python train.py --n_layer=10 --d_model=256 --n_head=4 --n_kv_head=1 --head_dim=64 --d_mlp=768 --vocab_size=646 --activation="silu" --norm="rmsnorm" --norm_place="pre" --norm_eps=1e-05 --positions="rope" --rope_base=10000.0 --rope_fraction=1.0 --qk_norm=true --attn_scale=0.125 --bias="none" --tie_embeddings=false --parallel_block=false --init="normal" --init_std_qkv=0.0193 --init_std_o=0.00432 --init_std_up=0.0193 --init_std_down=0.00432 --optimizer="adamw" --lr=0.00207 --beta1=0.9 --beta2=0.98 --weight_decay=0.078 --lr_head=0.00504 --warmup_steps=455 --schedule="cos" --final_lr_fraction=0.1 --batch_tokens=16384 --seq_len=1024 --doc_mask=true --train_tokens=141100000 --steps=8613 --dataset="wikipedia_en"
Each number is 128 + 24 x the weight over its row's rms, rounded and kept within 0 to 255. Layers, rows and columns count from 0. Numbers have three digits each. The size before them is the row's rms in percent of the matrix's.

# layer 4 MLP up, 768x256, rms 0.0575, rows 43-70, columns 0-255
041:110144119148123110128146180129123150135133106111180141130136118098109155141118143126152131141128108121131133101107117129111144106063066143153087193101117103144131142087113138154127139144132133097112129158145094121113134103094142168119152092141134141144088161128141075131183140131125136118149098118135130163141144101114108143097122142077140157087169114138116118115142106114125143140134103110167086062124148135114140123118072109165142101161113120129139099087132120134129152173105113146111151128122113103137119112101129138164108148119161141101147145205163136150140123135111073121158155108114130128129083087141129115126099116103146129157101149179126109068130116065130162197092149163140138110141130141127138137116124140111082152154137108123123130125120134121111136153121116
041:104117130112130131126088165110107093123097159125183120125128152126163138115125146117111115128123138177090131141159153138141092086124108161143163122124101123126117091187108155110152123154127084140137132110114156100083142109106133086124126135094077181128154160111121134100153132145116122151138097112096102095129152156088139145140139123115105154143113120173130141119131129090079107109121115168067156099126121146121124113155163121085126170132140136133093080138129133146140105135199110126137139165151109135135161151112138127135095107125136120092106182140136127094102113139085204119121135128122148108148153193183123125117118161148091081124141138129138113124119135097138129130150147097092147128126102117128170124127124090110157107125108130116118116115129116145120135074164109
229:085163165139080090135143129106129113126139163164142121117118082146102124111123127132163125132088121185125129175116143132120107146123139129172125162135134150103098159082102142102140155120106172108126128132147127135094097140123131169151072123147098170122147092137137098101149149142135094114077095074136155135146129160122129083163156090111112174108146148099144118138113128144080118091172172148109122098133123093163121134106129092115133120104119116160158165158137117157117137125142151124151163138133114087171142125144128172128153109141142138104138140073117106149142122162132117134131081176120101112124119121123128102132136159126151158120121131142092102099098119133152128151140074133113184145130127131145150145158143140160101131117182121100133102157106101147149166153126127
042:165114146115126140111129035114146157129149148151136127112133122144105126141123155113129123134102116130159111144097113119110079118123153097107146074123157137137137143098167128132125126098109122113170156098122145139165119131140125116100121115109142124113167143090097146108133108116106114143112155120150138128132072136118126143129173077115119107126116123093161117129108142136141157140105136136196131148126066131100116109095214148123134146086143160132163139196124107136146148120098166137108117142110137133115117136111141126086126109130096133185127077101124155140154161149125103161112139120155118156100158074046119104130158138176110162114119131146155140141105154125109133074111119127106125131133138126128113087135144097104100123118149086132147139147128136126132128171126112
036:091105124116126129126141162136142121133127129169119141124113139106127126113151119111135129144106127143124115111085129125116164128178135117100208145182144128125083124152098131188111133114137111152138119132134159144124131135099138174095126133151122147112168102135107133141117129122121145125134154144138134117092145160124151098139159128169119139157120140179105108095173142128152108111129153141096151163144119118118095141079073161116167149106120105120126117175151134106091105135120143104140106109107114167099152063133145153149154052162126126135143137089082114119106132092161042120101101144125151144163097131126121135143174164117103084121116133138120169136140082115099151108150139123152125151113143123165138140163125159152146151112169155129113138144110104123103143104105151
039:161102086127106136131152126099164098178167124123110117137166137120105120130134118132137118112158134114138121114153128142133108123120127123092160108196123114149129134131176105127133149150114075092125139079109158129138142129148145139165116103114139114095137146135078159118127130123146133170140156094137122163115145156115159204152114105148129139141082131124156133127096132127150128136110178112156132145136106126129131127091160118116130150117132132116178132178137136105130150152143151127123118191139114131126119113120130183066141058128123159169122112126145165153126112113128167166126138151156150155135141141087130179138093106191117134132089118119108129137104121123154141064117103145147140129105141122128184173119125109109180081100115111132106109130121119118157134097095144
037:118125144095117135129093116126137079160095121109189130111146131125123145142110129111100114128145140150095134177168130139114121096076118153141144080125106122131139088125115129164152122129069109114142141074135125103117115104078138115140124163108142130123151153102165105083104127122116130110112140111144126083190151165077099161134103122126161139160113131147138127135140138116082159124132127164121169094136158162125140118151168113093132155148148151136102065119118122154143137146140133120154125138119120128132126123133119100100096109111140095109148143176149141117167119160077177134116138126132130115139138190152124142098127172154142097094138129144104122107118189136156118124144146155086151127139113102113134111135128075109097114125060150127154129080143126122118146134164096
044:170150137128121117110128147128120114124157136137111131146102093141124149136115147158134113122143084126157137116178100133119138159074135139120069167067079138113152134095133132104100124109134141137094115095138080142146131141080127151164146093189135135126141104128126098129143132124120132126123132134105128136127122151117162113083094147092104128126142140061150131145139118124107141115127102133164056092121171130115131129115135114133145111109139139125116125105136128130115163116090115145118140104131148113142142151089132094181142188151119140116121108174158157179107130145122155146153152127101081132119100065111121115090130104106148127156138128164159097089194150175129130187099159145142123121170125143121130120134125101154112131146143063133131141118135146133113135143169115
036:152115097143130124124137086131120156135124136165070138124157128128132115121117140199100123108125085111144127135131128116129108150134161157155119125137152144121132121140153110147106129119131170135156127132113132138163115150064123152174088149132156093125148097109115131126052115120128129113115136134074115144097111121173158082109134100139118131149128143098116113140102117177141122126163177173169144194143154128153177138151128118085139084121141118128140144150110138113134138144106135127129125130120138178101129170081152137166147098134087142173139126124097143135112146127122046128112126142139110160146134160103131130124118115144113124142124104108154185146140099151114101041106109134161145137116134128126108106150125144115112089077135110141114139149117125093096121139103140
039:124119119131121136137144107114119168144137127126094084132158124110154119095141124157110132118161076109139127105091138191128123151098142128115140130150112136132135114140125126174161114117202108134130144168128141124107110137083137174182129100121159130116156127142097083139057121113159104109152099102112119157103081136177111126138132097144144122118133121112118136119136146130155141130129157116149148135139142123135142169134144126123144079150120091114143113146130122087096137180141164100126137091124112138125119181079153135120138091141158124150138098134138119123111111095122119097131142158129112154148190103142143146175125122070123193162135118087150173135140126148130127062087103158143134136087122138140055138125142155144117117115121141129082158134104119131129112120112129
257:125155168142099139076139172105116118135076091132122143137123106115112126111118112143145195149136138179156171117131165148149114120078154130165103073095112125101128121156130097142114165134078147131133113167131139137115078142138097153116130129157112162163105119157111112140133114073126107107160172142093164146109148111149123128126115101143147097130128161164117152177145137134143143120135084123136145079106160144158116143125134124105129139130097155088157124116105091127125129116132166181168160136099104111177142106117136149104089139104131104149153150139139150145102126122109171137089125155133124120117103117102085132127137125118138126170146133129134149159105140149108166118096112130140137104111111147180151172154137135106134113136154109097127184146097140102169134092145147
043:114105143130158133120099101127120193103132149157136131117155123106130140119139160122123131147103165154106133142111129161142104083113118090109166127118098127134113136105125142172134109128174138143143127141141141113118115140143124135170098148104111157146196167110128098094157117111110136133160140129118130108139137148113153091118142152121092125123116124158116105129143124108105127113121128170138131144139116141110125131077165127140141153104137146143105130170103108126114158167179155110133157078115113137115129130076133156212110088096132131183114132098116141134096169121099071111133122128138141123135132145122125089110083150139072130130112127150153219132121161086110138114108127089087112125146114132140086087138148150121116175130138095130123171166161135125076127117142115
041:092130097141116134115154182131132152148103107135168100132130126109122142158138130113162138154128183083112121097160133111117138118100107148122120110123108117130145140090134134146127147153118142114144122143129109116114104089084131139101156111086099105128132158145150151120154142135133121133118125100180118085146167107116075087114114111101099133131118138131122125123155107100095160133069125140110122024116140146122126120172168110131161106143147158104120099124129144141137144153102126129133137086119130109142089114093091103096115124126130114082140127170149132149138136166116126144145174153155125099132097134142137168119096129139138195127115132196103130055113126161147143163119149126078132140158144116115113144127122116083069167094095115138141115122124118150108104134132127
042:143139132131086123138122128132109148146161124105174131110111116122133143113108131084120152128117175149139128137130150112133140097081160136153049110129135110142132123116149116163183127184086142104146141072130106141126121097110146087102128116176151120136093143112149159088118122119121117128091136133109141118155163155100104117135143129112139136138192128117147158115111168106094120155200142126129158090109151131128147106140102152136116140164155135106144124100141142150146129119084095128109126094128127151126129122135128097109121145097113131137136120172131128162204093131131159134141140100102097143103117186117113117093133138097141141099107137126118077142136130099152082112123137173151151159129113113138152096116102069126123067137138144134141079092123133114184125130119123
036:084109089139096126124146192095117179119107099147141135141130149100137128134110129118156133140076137111134118145037137093093150128110115114128146116158146112103143110153096130110167121121134133127144122156129140159106127091155133111104145087087121168127091135126122108164147114134094117180115118135206130122134159118115108112117100083178116137113105140161147129104172085105145112136123101074123149140111074127131090142077126129129107153128121159128125123115112141125133104075114111113117117164117169098127119102138134117071116114109134166083151112063120117160130150094131106121118158115120161132094095209118118139140118130149135128115116125115087144171124117122127142122156132129130176114146109138117114133120139136110105134112130096126124116149132112121109141110089130
036:076142145112107133136135091119137198148112139096143110142129120095125114125130153124154124149134086102135139125103140085135133124151128152100125103083102145114183123120123105123181110118118149108145119149111129148151151108181132097110130143092106138135128078124129073124087134119118117128139097120143183122145102122167089149132123088165141125130090130129124097127140102109119123149107090112123153091133069125115108122147158119095132129116154152132139116104126125126140073113128121144102136146140144116139101184173110075201099148111111138090165107113118122140105151109132199112130155146134103091108106125161121162145128141121162162134137145161137107124126128186153152135125151171128156101128128121085108124142144152141165136105100175138129121117125144149149145185139160
218:129092161131134120101157106103110138156125087115121110139118108123142150112110116154119140107095141109077164114128150128143103098162178162145100104125119103112136145155131117116099127156143105139146129107111133145146138119134101134117135116173118094103108128139124114159142145119133107106141166127092153142070117116121090144103087088134116076121114173156078150122120137138159154115100093087150153105100118077121156103112124124149119139145161113138143102082103108133138105135144090180177181131110131093096161104088130118171108157140146146172105092126122112161102145094096150114146111070170130114155149105122118105115125076133130130148130142141099155137100147126135140139135162122088155121172140131126125182118156123114140097143136131077101155086118122126144099092095121
045:142120101134136129105096118109100119099116131156161124123130131148122132119093137085108108124088092124106108131144139159150100076142149113135143098114119111097132114144114170097141115106123136146146146147125143111120109110083115100078120094104154148102149139100126140101154090159104136135106115098165112106140137148068159104111174092118099101124101128114142133128088163089102150108120118179115154142120146141134116106126185102104086125083144187130095115148119124129127133102145148114108141143120151131141171132064131094120109082111117134102064143135143129101129129108092228149090147122111137129130120153142127108071129102106088108117137122118123131171126170130120130102145126091115137107140132139130115075151120111145113107123133127131138137145146118118071144096150096
035:103119150135184132144103076131126180123163121126116163119142131098104128115119127109153138146108140143130133136113143111122182093131127104113137094115174145146098150111117108117179127167131116133134146109152132112108136122164141098131138146138067145169123142140163111106152153109106119163127131133172139112115153147167183153139113160137147141122108138176119129096130179142144100123165138127075195119120124133119129145155116142160100173137122157129147145115114140114135123152117098118131127102124121124110137087185130106106148117114130143123147184090134137146114136116152076115136097104128141130125157208111117101143130142128136141080107131112111157136085145054135127116143127107149123142123128130113068106119125124114072136130116047125129148121108124109150122174106110
166:149138133112129165083131135092112115120120132128139086107133099113109142128114142139153185124092130140138186127137201160157122094124134134103140111120142118133147119130122108140096161125115110132110147133138140092147111098116090156117114125151139150118112069163131117101116113110138112115107132111128125135093146139154078130122131102116138115149155205106110114131146122128147156103155139100163136160077093101120094135112117126127160095125130156095139133123151050145135126117119120172170150129133113159123159118113110145145085118096159120134103115149142093125109190138147095116112125106181145126141122149119099106113107131121136133170163113132172128105110122143145124165061108152134143161152118154117121153146193113106102107153112126075142141106146151108139118141111194
049:121126127113119124121132167137146101112047109148172149103117157148137122106162124149141148141132130116085124161095126071123133129158097179154168134125120122105097123144110145148148115130128111119116115084100129125124116116107145125119131156114045145122142154131151151159132138123113110167101136127114092080152183151102170150139139124178123124167105129171103113129143122122155105108112136143108112146138119138135120141138111113122134164140139080115103100151135121149152119146206127127154136124123120115125118152094123158134120104152124112065145180124089140111082143139152083145133125168151157146137138105191123112142101165145121164102140140122113110083106114146134150151119137114096154132139119113129188160118122116124135156104064128119125105135119095121084145100166120
239:151134102129121151081103076133151137107145118118110146140137144126123150156155117089134162119122152127140168111130164107148132120115114162101142126097133163124155148120132152115102136155104147105147149146130144140117158099171091116158115097148135103173097137142110132140135122125139147153112158120119125083124141140165102126115124085124152128177129167147147068116132136151169158104098093141154134142137103085126128138132129150109110108139133141104123095117157085151126125180104140159181202132159135140111124119115087104133064116133146086136144173125133137148147107130148113129096144082109119139110115107157072143153096100151148078156112052137118145131158132110102153124128110135131131126101120151117115180119160159131090061137115149106117150139141151121124082143138123
053:104090143118140125140138129136159112112072114130169123096137142119151127080149134154129147139115102109097124131164124114144103092121102115143171132153129110138125130124169132170134124134154101104138128095138141118105111134083120145128126152060099122108181165116108161093142142121126133140132158111156105097176170136108159135152135136145120148143104133169091104143138155092122116135115170152123152152157113152116133135100139149126163118115146133131111089157155115137129143179163138122162155171107093165133113128114120112133132065125105148145121153107100110123088158147088053129119130166152131113152138139125117115126104164156127142176154124174163175091111137117115138065117119159079133129116134103146124160123096103104147148158088111129126166140137118126084133117176149
047:138146185127150134159137072153160183130090131150082135114117137125144127117171148160131148124142099102132127119140129160153142150146161123148113155094142142149125169123164088127140118108120119127116101132115111155178124147141117140216116148122089094159152127135157127126117146090102116133062151147112141132189138096140171104132105126142127114132124130136104091131114078120115110131133132142089161150124077137116161130119114159137157167129113124117146156191130122116146129116118141131134144150118135145106135125139141158181146127137112125192162113069124121158086159148160076091160096149146079133158161112109121111161134139138131183133116129137147134089146130153125130111099115116152115152117136131128168135132133126152141143128120101133101120148109156083095139146123153
042:117156169147083120122161123158139164138110113128143139140113123066133157131133141118167120137132075110116129091125113143110167119094078166110126162117119122131149152098132113151132136120105107099119134149127101143124133133081125145135131118124116129142097118144155091130099141105146127107147092124131135103163161160137071136110070107119139136121134135143131123133176106126099137150068100106126161067117178130124155127151125147123162103130127124100133128155103127142143111169101112133125144129125122072136107151124124109118119175144135114091172160136143128135133141125139114131146132140146121106161133051109130160129122137126144205163094130198116089069139093166148170179096141132130151128133144114098123160144119115128110183145088118137138104124108145120088107120116133
240:132141185119140137096138150093085122115122074131126137097152118161114161119123157124120117135119143135142150114140164167144136136111139150157087104062129154135124149098115116106099176153108141115149127113128142141133095155117105148153126093172153131116121141157133122109133092137131099126164167081138167145139146114128115133124107088160165048115095162183158132180119090148131158133176105092153104121083144136115107099126120102126154134117111123093134104141130090100115098165108101136168162120098090128116126101118135140140096125129149086137125113136127153122131127112132119166112111122121134108118153139130087131064133097149109113170138133143091185116115142125076113160111104130124151156126102145126111161155138106124135152161119115108131138132122131170178139101122167
042:101121130118149146100155079133145144106137120126094097130124132110128136127133123105136120151113136153130127113047152139123169120145123122081183118167088124134106159106103118129111115079130123156115112153131151128131129147136147179127133127067151139136170100134118098131107127128151139110186112125160141118105095102180101108107174124119133128135136120152104121109140144116144143119076115122108166122136093124095134132156135146133149116082116138116150141175111124134110142111106134117120118129106102123102106138139120159135143098117131106110144078066101097100098146072157153115119111120152131119136131092160144125141163137118133093137119131175140192131120082187110153153140119133141098121116152142124101128155163184145139185150149175126151135172087138135101117116075143
034:090104085110125124122126147133138111139128126149164131124183135124100114133145136113093123135129222125109128155110139092115162124158130138131165142160159132111126099131102175129102121121129128125164109139115138130108166095151141126093144124137066147118178149134133157144157121145111131145093136132155136110098187150076139142120127125125119107121093135161120115116149131134113117115099106110056126118130069135131099150102089109114106154142125158134139111150143135125119117147148162123124114101129104117112118102131112175119118083110141171105149120101095135093096118125138099102127148142121142114136088085175129126127171140108133060111152142126099143096100197142123167160134136164114157115129121135147191124133131141135157159087153194123125131122147132151114151111141130
# layer 4 MLP down (transposed), 768x256, rms 0.0329, rows 43-69, columns 0-255
041:121114152112109136113120091124187217143143139122083116104120142124127122077152167144153104100074147111106110108117136123161136104122130127117102116106127121117125138125158152094140183088141156121137129101111142136148175120142053111141105137114154131124147141139128157133138136106143143128153154130103111116126090125136122136109095152188192133134128157138139119125152168109080079105127155146105114138137122142112140057131114109125103113160119161090158121130105106145113126134161156152122135093137088145119116130113142107135143129159120143143152093123158128137118134104137152087169131124155134140170127134118161138166179167132100101132173114110127124162100135150138123096188143131133135143144128149127164097158075131131122163117131121069101128135118140141137159139107158
040:172126116140159097111132108117119130123138076131123140149116126176117137102111149154103139135169078162120143137125135110151104138096085142169151124111146114145088146160125130104112084167125154152087116103142143127136153172118141135117115138136141144129119123165128114138108120142131128104129156133122089137122173125178129137134120125099133058153129136097148108101139118158146126128120130123128143120140132171156108095108099134096133111087086099154143121114153105091174097133131154161165140140104151151156129092151145154099127089149112145111115088111101119104154146154181125128140116164131088106124134121091102089161120150107134152142092153164101171153159159134161076144109160163139150132152106118136148124122134101144100121104140098231116116166130113110129140154124152
222:108158098104151129157173128148109117127137131131177163128129112137134147133136116150128094127132118118151101128117187101108142112108107141087160129140126136121127096111193110096094096130146113140160140148154134129100112164124178116109133144103145118129136113115139087134133170107117123142122142140099146113109114138127117123157083113161135101124128192130167159112110125132185129127132125133096123162097078169125129117146160140100131149136134101104150168128127092126101115179136105105097131149130140152118136097176129139138139100110128121186117065130154138119165118129120112138096120160151122170089123127167145145138173124130132100170084166162169154094086114113115124121077159141095120125159146136112092106154083128126101097094108150131099110148139105136097162087126101
035:101121112123105178132130172175117125085128120145123128114183107104105108166127155128145103111136150120153113164121105133072108165112153178129115194136115143135100101143121136129104075158175150118093134103104090104147082107150115118116130127150067119143128123133111170099138147128098123152139098171083162130120111130118115115119138161107100121131095100135104131124088120144150202156163125153135155086121123122103139157132106131115132116107164118116129145105096134147090119090125134107120100119125147108147151134123130127117123142153098113114100169124144133150124133132142131137135162107110140120110166134155146091127083102136181137160105162142133072124104110113161126120063159104130142138092121127131100161113144086116118098107125171120173138109140102161126143123159131
031:175087137170127099146088159119095090088096129133145153169144102148135161144096109105110129149138141118152118114150098130074118146172120141118115106155134079152145138095103107142131099139100098134104138156136122071139133098087149100137161120140119125127114114115150111132107124112118111111112090125147106138118132109159134193137131107108106152130125105104134147160145151107159122133155122136101106137106154139121121147104120153125156123159176080160121119145140149157134122128124134106155130123128129092092104088116077134130127128119142082138122148185121116129148088109117118120134137145101117148086144129120057148168117098132123112146099125148127128154152133111140083130091100192132106152154124091096098174136100128146116105177104113094098144109143115078162079120157146
038:141154137115128166114126102129136096166114114120099148115146104088145135127131164143123092146135142121132105121159081105068189115119120111130107108087117122145118153148100139158154147180124127104154136134103101137156096115110193142115109116166089125112132155105193142131118132131193136150096105100118142132118143141130166053140144130127107129117131144142111185180131137117159102101073117175154157135124119123126134152117136129108119111108120121117145109161130107143161154113126125133109122141134163157153181138158134146131169170122148104124108107187116136115109135122148116186113143151104114119124127139132138120122087091158153133128079143168124142108149086155131114160091143097149142121141150084107139136133143103104123136170142185121105133137112112138134097131153147
038:134108123148143120161156095137137152148137089135103128148144140148120145083126131127126107117163160169093131186060122144158100148101089150126126121124168138136108128146137139116081089130122147160113143125155147106125137170123106125109123138165130149109155133159151153177112135162114109108127159134105084131092183144132108113110113131111168091168137100091125113128155079155156151112128140117106098113163098130161169089099110108123109135071097103157130129109173102092140111078123169165142147111135113148150099113133141146077118107149072140144103099117138124104134118169183134131136131156136133136116143154083160109142100148112131120145100139135132151131167158131119132114112159125115166143117082103144163142124154112125143133089125137164157130125148153107122158129093099
041:118147152153110135142114167147155160118124169141138081088095128116097111137167126160147138115124144131098137134119183145156150089107143155097099115111130149099124098118158128121105128089147147122141127117131154128113160127127062126125125145070116128139148120136105150082139134091133134149151113136117090105137063145110118162099127109176148141123115213157116101083119154153096119094148172080077098141145117130119097099089102155133120154117169166109131151104101114121134138148141122168130107090120102130093108137102146118127133143156098158125161147090128144145119136118124147090128122143133158145114130134135093149124164129166111106110159107093134137105102148152120146107176191122094117153119134119139087142125097129144123170101109120143138168124119129144142165143105129
034:113153128111138128155110145120104077111160127141159079109115121118106097203109102123132100165111147121134132139133132116102145174150182128155128149162117141127096135140095144123120106118161137126153123120128104095104092135140183112128109074089119142161129135123127154128134135102132120126128088148129139126145113174111176142133154086120135134115119173106092125134102155114145155142110100131139118141138111119108148188134102140148156129107146137137114131141124127158148119085112128098147115160166143115105147130110118094168136119121114114134138166145107106161122155115153117139072180060113180119112108108140102112124099065170171102135116152136098157099115097102082126147076143106121151147138131097130119126118134114125159124081096150091138148132115110143183132144169122
036:144150160124122158133101139143122073120137149122123093120116113124125122181099112148124130125137139121159136129176154122091176142150150125095116101137122108121120146094130129092165130083138127095187097106110097120078142139110159145115107110145116090158131152089129127153119130129141142120129130106152129123132158161118166108135109126102126113082152131125083148159125167104100133154122059155170144131125135102109137149152139143124146070128118127126109110142108105144111136145101102093127133140129171113113131112123100140183099109115170138108139081135086152160118128106134093158093196073134149150104074104132165159154120095130174117129112118109095154110136122141101122147098153076149130138125115113097115075145138132161172139117105121106098145116104118145141131168108111
209:128130133111117149120157169137109112111142097129126128099108133116131124114085125123137148125117135145136129115093199146130138126098143117133125086130151143118136113134145121131109188134106151153118118145130100125142109144125097147124126125139112090104140124149141119096107102087146116085123125154100127151158120138156106120117096082137128096179134244185132131172125115125161104133139100141142159101083178128141102144133153119104120114142115133093138144099106072111132122090123133143180142141095077134157096108113115172136092108115141118174114139153130162128129176121097131139093140163166147130126124150121111131134102127148149122140135133152147135139115129105148162119058141108126131137145114146138157144120147128121115146160169124038144138140109142110164157087120148
036:113105143138119134118155156134124129084149131130125143149099132139097126187105141135119098146108139116166151143125141109124111157112092172163131160182144117133132141143120143117128034108153135140129136083113094109130161152122133114131108114100118144174128106154103118158128124113125093105151117163129182162112114137121094176115175131123140101144140135101133072111108152123120159187164102101140110097157126127079144137152163135150140110135165157150121164077091143140114101111150136133191113132141142091168146114127129118127125119106113115108135107136131119131139117115111089115132165108127167155091147103115123105160152155129156124144117129113123132123109139108148107112051150157097128157120088124128111140134072096181112079121131109128110141148153151134139131103155154
039:129137145132116135098163079116131189153107103111103123119139130123140135109149157127109112161163163130103089082100178125186142136126105157125139067128127125085101130130106127125126160095134172106111155062121129129117148117161052097148110100093123117122150155126117148126120098143168117112149143138114143144094121114145108067131108151144166154134123118102130172129142132141091117116170148140096151118127121124100175105126122143121133129108168147105147110129147173122092145093126171138151153085147100139122128131100144140116115151126073142132115085103150126099134131136157140130117131146161105113156094163104155160110150105118112114140143156143154118133142082160090096110140141113146128132120126107123195116103105133143135136110169105136126123129124173135194142123142128
041:117112132127087103125179116168152208137117073110095110125161136149127130075142126097114083109105142175100139140098089086180101154122140116136153138090129155112120124153151126114123111114148129189116137157147152123150139120151093134145093153122101138114170127167140131152163168126145153156095157075130107147133125138126114099133116168147129108168109123134131111094149087117146122128079173107122129107136091142154137139139101082133137149088131122119129134107108109133115112114149166166106098146115093153144119091119128099133108127153113125155092154106105091133115129164140143091142127164119095118162144163121139119127107143139123140113188159134162106102135128144144119097155114112129122135129095114172159159147170123108138161142137152099123101123138115142082136162098142
034:149090131116148131109102124171153135091101110107122143147148122109179168112086124112128121126154131130147078126116080124096131180112157131113081168140080126103130115128132124175168123133126162110087154162117125124134080122138068105129148135159130111130135126116118104141125128149127133148108173088129115147142134131127127146125097151130110154174132136141150172099086128111145144168175130111131125091099139123145106147182113161115151111159135114150146120128113231123107119148137122093096134077128149107108134159156124092129097128129127085114112120131140125108150166126125136089157135130107101126127124145131118094150156142139115149119161091141115118164098080123154117131139067160163122154115094151133154151108136117114084095125129118172103097104112093135139129111133140
034:125143105123134146105149146120150130124101094101182118115124124110106150123137153132087131121152104133116103128113039105086142148113141118125132110110095120093123115114172126159138064128146177105077110105130130132100100132136108126120157153142152161130120144124133161113122121147158149130148148130139173132120137103155112082144107153113109171137145079131161131107102124171149149166140161107145110122115123137144092180096144148089142114138129148136124100140118128130105147146134120137110152108123139141155159141136116116151099106133061162147116091137146190120156174146112177118161141151142118141146151152166160113077125135096141148178153101148129130175132155120110122151104116135159127136116079164125172164110142118161130139092176127168121122127126125172127144104123101
182:150138094100126102125160148138175102199127094108098097092108111108126137089077102150133079114120142094115158105117101159163123139151129155115110128132091111135119090150122143129100057136133191117106139128133146114155119154136086136113156118109105086085132122105141141133127138123106108106131164139091145122156103125129106119127126153130124168108124134101134148140136123144113061147119089136170178126120141143097155117142139164160137112135109122113118136102119168134144147147136123075129124133122124128158148136158171130139094107105129116147142087134141132160080152132117153086132111106128101125126120119141091095104119115124106133112145155156136125108127142141135191134140128127162101145123202094136117141127127122141149123154174117035145140139125115124135144077123111
045:141134124133127129134095138165130123061172130123134121113140116144125113159106126142133161130161145133089138116102168120182127176118119175146119156120124135138111146169102107113124086130140169112122131108112118114125165118133015120149137140115096108144149087125105125146122122127087132119131125148141116143151147153086111137129142171126126076157107152165118107093103122121112187153138117121112143081156132143100145131128067152124140122111130105137106153096115143072100103133107141135137074126124193089151110143108182142098081109135142145113108156068153102150149159126150130123129137129137117117115123105115100139162134123125140155139104134154114125124088104111145115118112153103132136151110113094156111118114127114151098129077111096156134135140121106115128156161113179
032:135104149116140122092178173145147142123122112100106191151147139120151139113107097155112102135095103169112138165139125095121094134108128109142151163139114140162158135119105136133136117161096095152107146146128105101176162104123114120113112173201126130109124112136116089140146114116123107095125137123170154157135122097122116150127177121083097139192123115118153143101102116088150112141096100098178140095120117130110112153185156102143116151150136168096117132143090162142129139130131152143110127098125128098113131101163093124151147101130147088133149095175151104114130112151072115108126106150105128128116170140135131099173115132138143123130116122107133141145137138131122108125100077162142112121115110133120148122140115143108076074190122109170099087098138154118105107122127134
190:146144119119138157125126160097121115143145054132123135076138126145127138116104118133109127132105138138132141129092222131159145126111123107103105127143133112123114117119141106142118113124132138120131145140125152129149100136125058187137137129128125124120128148130136104102118118116139139122135125133119111150145125158122118137129178121144124106105104255132139145158171124119154113155138116143160140117088146134104110162134131137140135117120104146099122145122132045138152163127093134140130122129092113141144114118112104120128138129100109112136140113137106109123126150114114128123086106141137128129123115132147107118185126145118134123164129110144110139126143124118125126130066132108107104121141130121127169115138117138132144110139173131009134118145146136095135131126118166
052:163122118121149122109147134074120123172117129122099150158119163153143138081100143112165126175159105132130127119106117136136102107150108172151146106154168094149121137155132141093109134131085149135106135166147122131133123181114153116122146088086156138114077142120131129167077120166144108079113139129108100163134149108146161200143113118118147142122108133073141098159146128136168127117136115129119132167130134117146134117115135117119126109087123086145143116145161121088160140091121151133147133136136148133104147069175136143116164105126099098123102117144096115135137124152164125139133110159124115142130133122090096099150111098120135121127120144155115128162163153113151096155111142166151151153135118119130148112096109144142096048113115125192124126116163093071155121139169110
225:120131144140101142105127093158109098117145113133076159107123146135115150144163126120130151116132163128160110138102155140145132162134080122109146109093096147144111077109133175130141097161109169103138069133170128119136138116128079157123139113131118120144119144104155130118146124085147132149136070165124138146163172147165151136104122139151121151174137188128118092145113157109122129136126130128165124089139155160096133136164119104135114101125094133097121137142142082132149135120112168115124128137085148117136132133118070078096145151142122109114143160097100110113147078130117143171092123150099132144150106108106125117178125109175133134198183079134114144136147150116143132102102098114143108127128108097144150119129136142118114106145129085064106141159124165105098140141135143
057:126115129147119133110128088067132155112147105135114139138125158124128157094111158152150125165136150133147134117093071081114146140142100150151123127144161088126134117149129197119100126121124146122127146110146125182116152144128162091120119112130152113139121154146148161165068138155167136119151130138119139144120139109157101150143130138127155114125150095099140097132177138161147105164202128144139123121145099140108152114112161101148133127123145140135151143138145133135167103043144127170180136150154118114155154090123138121113165140132124125123096089118135133140136120132170120160134172143126128147127122137112123136148091117119148112159077156140118068125176152126137089145085121170144145162145116097133197091130089114131130095126106115120119117133155173099160143132148122
046:114139114110105134105147196092117086144146125128155130126122135123102095129123109133133098123092116151136121124146057107076134100149154134168146140170149147140160123123146179122128134110129080148137134117124104120101112139126153126090149095080113161111084141103149139127128101158168144126121096122172161126149134116121121168139130114121117160129134159121103134141163150167164138118140138086173106152125131123114105137123167136161133155143170171130104131138134111132158139096135156130133149154167146087060160114154078142133200154159110078146130172178113160133138118126112113141117149131098156150119160149162151120117101093144134121115125120104134095154133156121131141133097131178121119107122134123138139101141118135122150082139144159130138129129129126125176101092180097
039:131132127123120154119150100115142121148117110090112141106140142113126105106139127132124094161122127116129077146108144142128144092152120152077128059146134150083152137142134139120103147070133158088128143073156140114112134164141081122154136144109134152115115152124123141115137083150143147103197142108115134118110112101159128078126123100149182156143141118122121167136166138151110088105155168120102130134125155131101145083099114133106136128170138152144170095137144111138114185126132166153107138059157093135108125126121128151134141137151079128145151102106153138118127122117130138123157141143165155142133091174152162145137132141112111105151116100144141142147151148146108121108133105137108118143126106115108175089122087115113168126086175101082105119146118165139176133071148145
204:131156144103121168114138158112142140100152090131128144098147093139111133105113140124140137147128135151135166106093207132127148111123146136148120121135144118103130120143119115133117178142094155119120155094138120110140109131124100164151099105191152111131107119144123105073104098112133104115151156125140107130131122102138082149129109100169144094124123238186156143164129108135152135111130147110161127118061132135122090145130141117131136132125102132116108098126128064109143133114116145154172150147103095107132093122117155136154087120132117111158117137142116147107098160151138128148094146136170123135126114128095115103097108137174108115128125101103125111123108144123137147155062127110113124149132108147132112132137132107106122149164127136038154132121128164147162136129088170
042:101119124143120153109117137121127069066108141138153135129121138126114110213087112127078144139145148090149113110141107170119103152165089137137115109184127124146137119115102100123131085123127120092117123124104086120101125103127190131152175135166144128142119127125083126136147101130083129093138121171143146125107107126132108146115133108133141188111164077153131153125109133129119143131185127138107125110118173113101160152124154150142140150184129110148112106124127159144105138145069109105141154096146130122099119165122099174134092135096137103149148124134159116112154113123114132135117146146115151140083117111164135149117136126097124139146106126108144168150119134110102133098096081153106116135101088120097138146103112132136141108144147124065128141119128153108164106063155139